From a checkpoint of a small transformer trained on Wikipedia: width 160, vocabulary 2048.
Each number is 500 + 50 x the weight over its row's rms, rounded and kept within 0 to 999. Layers, rows and columns count from 0. Numbers have three digits each. The size before them is the row's rms in percent of the matrix's.

# layer 4 attention output, 160x128, rms 0.0851, rows 120-159, columns 0-127
098:486443449441480437501461413564477395399536501546567501484500511438530463430598402500562532505488528523482581514435479520479484431494534463589465414485561449441513565519519485538476513458450595461465463535454493619495499496497501428458521520464497479456543546580484499534504437450481622532528533421539597561507583447498514415450462477450546574622443487457544496533499490464459589453504
112:438474508484425490541468476490546458390486571556475554472548454510479487521482519500445448499520509527547557538502470520529475516576477466457535544510491489378515523536416536494454402471534538503508446425504492475444523507460509585452498506535482462421499473560636569548518478476394544500514535476485424507461457654482480510358526449546544459518359526514500496574556619519509396446493
103:566499524462441450528447456544484449524456515541396566451503466481485491480472494508468468485487485556533591542504481547438456494476453505567448489402601536582483474457530503610557511587536462415615507490467479389377439553521555447525530445556530492467455462520450527575466513575461545517563525466461554425513502409427458552530448397496512564545544495475503401460569464551517436478465
099:421504452454526524466484584508522544533453552549524603551449481513540509504472524527538436497451559480476452519578488497441566527441563510538582562565469499425526520527504483589556536420492460512515534447539522446489525563472499608527448529567503492503477395562473457376521571641555420548467552443490526568464529534444457508483559524454427488463497451501588520508562379512472386552493
097:468499545548514480483547515431545429384493496526430457462400554486523493521513479479592403518458499606436532476631519479488472524420476478487497491527401500478519506413478421522495491494465489509544526598490435613530499487538483445501485581540515542485453453491517418493439577454537547507611509483460487450521467557415542462525579589444464481434477505432546480541475512507399506480642
096:495525466494508542510530493584465538459408491559471470530410583476509558577562540526478429472529508577593561463509506500543463528421484498455497454582467455520606497555456574481532474536433503545478569486537517474581543556554556558612449564525520491492646457464514515428464598548506428470558473525464513589461542468486623552494503509559429504513512589487474477513518528436418563532432
098:460588559490510526449491459430468575488485512463493468488477551483574525501448500495510476484525487569463551455515571431538533498551497430521538480535492491449411506453425521492493471476454528474564459601429404547456459461483538462493453482613620506462572470461561572467539464574515419486542412483556564583488501479578511441464401471482579389439627533411452497474422489478496538511571
101:467489476582467526464454491481504481414636453485519482548468591490589450547467454513513545486449461518421495489527503500499470498437383572456569522441610457558404528429447479492435614604532502545560537388471447470441502446441458564459546481456357461502470531564516437563488554502462489544461526495463553521473522431571501511498564487488567508509538526445531533478440473558546512495448
104:497533545473552455470533567528492502558546510552474536491619457477542529436445511539538517521477489504489513485525497489405411509525483558508507572510507504447505531534560509476437554518422585596511449581510488629438464531519532569423580530487440563491444507533550509430572464446401570472423633468434460543542403481512518470551536447476438444479462492536458500388451465505463589508601
101:437515425565511528575534499461455525485546534495557554444618445510551506543483476503496523494522458488431346421402528473515438383497469496392500560536505529530404433561487413547487460493449540518464429541501392551541578487476605471524503564523551513562478473516450520542445497505459578516438518471543445458488462479563517562522471396436477487495422539488565562487528513498506435576458
098:575541452465450520438393472612471517522435477527522505544522467493574577560508450507529570568489577502526502452633492465498433576501504553382426482556499556508459487449456520472513485520535457501512493403459478462513475509550518491541485560443531513543420551460583450486373501561537436488477481460412475444566531399472570544508529460477437547447535409477503490595528530608447490470510
111:474512533531437458546495538477546489570529473492508542574413559487499495506494498463509503429506428495428501489580492461495555491429497466439439545513453514529489484519547595420516477455463535547452486468487594539514522512492481536461507481469518556478412472503471457514551443497452390438519504370482569426467516519333588514489493521592620422419570559476545509570435442426574490573420
098:562478521479545448565489552528538513529540570441486405527480522476458591555505450557429491494465581519472449499518436543428456552424517496574486536458523456503630489574473525537442463462525515541515554545547547488471410535435442468551410563337474511510535541494422391470461497563603518495518527517534552438515490488516583417477458396522487446480506506540523445512382483474499502437537
112:506530530422529615470503533492516522445502488532487419525563469549515488452511504548436498408532509534494452500480560517407524567474550655511457519517549534438445605516518502583564493499512430460449475541453445459585441513570603518518509563503514416540461533562525420467429520490459548494471467445644487504632519398474526469493501505511439508530537547580490515579470553502537437501558
101:503517489554452548506546511583499455489553542555492428455473514457485576512526479476454569540466423499514529433489506488488462471544465580527488468579547533511483409438512509587566463423574583440556530474544550443486520503536484508389533396470490468459491489495559570424522565455465479504542456514502440502490459557581602525539473528597463620510501561507508412397515379589445419564519
098:494492567533511418464487526665473480555497488530524489549580588585436538497548456558450543480481454513512451477561523454462592599546509454474501559457474470544460463497492499529610555500576560401485435515520486475482488404451495465462523457539447576514467537505485513576498516576431420397484473445530467522472526485454533574605443581570476538533542566593408492517540457517508454536513
100:453564496496560487494492553517453635482527532470487601450460531573446468460525510628505444494493505537441496474540552499511522497478452431508492494435449571421524557405548517567529540525497520472464568505469426466535567565453463514579451494380492495536533457589619522529448434505474456471525493491546540416511474529490430508466512566459511460389575470460536457484453492452612600596479
109:525462558540461459497567522452469464514397478500525548441626505543483541484510524467542466524418409463476543565530523491437535479495596534405462425531543535525497500529421497462552527605572435453500482423465503536556562492487512409505459466555552491568557476524378490492532420462430504498448532466439471446398517585543503471460486420624500576574539438478528497463451470430420497512521
104:516509528546505503520470577452505468537438415458461473448432440523586491513472441502506408556539495462479429476548540457560530563523465480574426500513548423498520457547482509541505496453495531397569494505505493400519448496551611541394451539568506546432481383520534413476525475470470407474404401514519433463499522554484544586481490496428515459436607551471469489435524506513544421448600
100:495598409427513491441441444459425521489477490473552540552582404446474439553445548539526419461525407505466426513459562423376523504467558496517487569532424404485468532462555468503463543573523518500454539505518438502375510501507479460483546454420453427543505550578496481577509548461358502568534436430534488510474558485506464516504464482496514463508502447544514406563460498547416468540528
095:481483461453540517402507516465531361496460514495404539512531537490491556446484504519411541516487428555463561481555508480549544524498491522510555577438519440488542546534472469486489545430449408541486459510563550551553480487563569530420624550463533565510499484500488420510588439397453412558478614509479523455543491551489537516530454550532440500581486378433444512435401520481481571480439
095:449551543415414449493544529519409556505492551589542421518493464501465476573504524482550487557429532487588517479504501475527479504506535427520454486590452580480457408475470539468524540537441515517450540535506588480513554477515451451571494464512362486585478523467527581511462515473469567441476454482459459591481486453520498504379351531533387507470500577494500504445539480396452461405525
092:510557573505404475494457594404590452503524510413471442534448544423472523497419542530453505486555485537523477534471507435549405459583579431464496476513475541477504474511533532546537541535523500515435560440534575473505448415502418457583462527452432486471486471572518498474481321505546495417470495450564501572539528519504468510473461556605535465456576451535445459491523411513573557551536
104:459425480573421453522381593491477494563517473539556502553462478392514582558492575482541517437538519522480495469560454496461446446443491430565477505545499606498502457570443445495461500481475431467448448388430528423458452555528403491546536476419537531544494494566495521449537604408478445469447526524473480451556502468461538511550514600552493503472418515434523591448562453523443505533452
105:408533524486451472508451589471454471394506564479504475458510559533444509500471481525497462578555477451466504516492480513474478529551567558496464438525502606485481471463444593414484499468503501503428600544530384439473413491442536540479395415581467497454469444573553477489449552509434490544533483518509480477425433473522408563481563499558513378592496557453540441488483590531425541517589
102:483578435508453546566471474460523532569561375552544617527506443530472414516471506514512507503407441542479514531524531569504492495449532400520479558497501489612568556463523557572503436595471571432555460530541533506421512437487498565483471499459486500545509574451459499552473492415531484420452434591561520493543497587468505478525547490476517472507417638474448495420464553550496409451474
103:478452543486527511434500485436530435542459515458560488534504534479429553435480511518508448482447567473543467451523440512524523395371534459536460560559521471481530448443477562473587508467536455435538531469551445434513490473513433510385467467529652571523507452438468534487514615438498530547516539530484479451537579551550421485462468444607576393467549472556577441477548462511554571507454
096:510549527456481545517420481473494470500444463443431590547546422488426474576500539414495583523460544471433419443551519624469543473550486642543531515482487490533498504533455523550476522415541539513475477397486412441401586600514462529523495521486520540483502420584449466483490424483484533573420489479449514513459506558492496471531452436488526552585480439458423479495583537620533487483529
099:520567486501453439463500542473470538476502528474492509478479441536546481480476509554539516562525445506522452577431560503502514551491527459462566556499497476512424508502498490491502566513533494503539541470418528423463559401456552419430555519485411420564532463485527494512497470487404485507400434538439540544577495414533469555471533438526562479353658465664481558494478451566469551410465
096:535549443583508504529505489476491520446583562566408525465461546483419528516490490487544389511519494474560458527472567469431615612541497483486477506550565419497495474567585498493526543432468517542485486467453452425537496419543444419410561524586496443442521524547443510471471486551602498470379493605532384434557470480481494480462479425562434545526467568462521517489507538434557488465502
097:509426503485548439408509494599520559515485489462543547470518579481570506525463473572563548417582558572505467489542506539462521563516590534437522451566585515513465521499435487482463521469425499455501495550471524512430568448487505516639442536485556525553478534494496418378635513514592538533571418489391477550550547522564551552463457547478524485450423498542487530489546446473476442548446
099:523624511524513440452513427414537538500582528502464539401469459519524453488475560471450467558491512575514482547488490504502467498471484441464470526511462494526437518551478554485506471454510467515485577641533434555589493460591542446513498448499558475393527476452421460552493427382543440534524551564411482531545401545497528581511527457573428614447514596482477458527505516563457438441519
095:471457455469433433465482522510502497542414405607510463375440498479474523506471537502521484543412432521490480447481489497465467381499458516553522440470536420479506490471522556481460474529488452396550605538462552592494534447515502404568466514508536565516454510512534608438517525650477514472496478574521491438555524523496510396487571516380476514501421535528488517443588503505444483590489
102:501649456553553500535519500528599402493537494473455485512465424492490487512432543549401522407513515551483570537487550581551539527588501514530500477579518482539512469541434572440563448548520525529465481509549501511512522537531523402459451606458392487561461569572589501571454572474468500534435485481511464565491545448579523482493621457566549494559573475467489491453465430457521437523560
096:527501520524430547491467503475468511497427483483520459533412447466510489453508465432476492597566501524489474486464519545500579541508505531523510580479469431584571518495479437577555574479472447582452552412465480433533520470520452423519487550557611514549522518416478490422538481573530496456498496405565420503538560593564530488520415540463428395397458518569451472435493524499424458627429
094:461519433491479544527509474560525477443547546545396447486514497522482444447513467545492523569487513478514513480474420523480538508544580485445492556517537449509496465526442460394510529534548517471494537456539490547477507474442564470431551491536499617485541451488526515604587357509557621536473563472634467514427574449541558483514579436511438520526407520560561483440483437451540526353501
105:550519464528497519473517472546476571498561471603419473499537489528474545458422501424382593492459457388559499529473586585519484493410552482532589434480444478450503567537576473470433466567508504588538451482526502367585529512511494487463430434551521493476466459549421496405577537491448504522429502519507511507471540452514472418497471533539512499421457550452499573452479494493401489386527
094:535389454448504453466555523510532565450500470508548579552542582446513484419490471544523534467511463536521572514491572506537418504480507548491506472513506465446510387446481526469481452441516475523535506450499720593455571517469581449445543598482511585458555528478447524468521450539554465458507413418556518510537464505569534440618559552485588488453550540485474557483471505477467543512508
101:374521463455554460637450509508489495465511464511570444539519539438510526548581486389588559452455474539515551601503505530509422462517516481475524510520452462427508426436485522452443607460535505513505403525420569471486491535484430399515483473560465439547448481490584482493514491542430514498530502532474503414490540449474412458517553525426541584491519595514473536484455513569496632536435
102:589499548544510474500570403465485501450512553484450530491511463542447555500386487504559527507502511483513416504441488531426499483610509459501466534429520522474593474544459541508529534502520500464560479609512514433468476340397512448481538461590530540581581452546531435432541495493555497509545487478483459476430462510574489462488515499534450437421468340496533413547417522493584482460454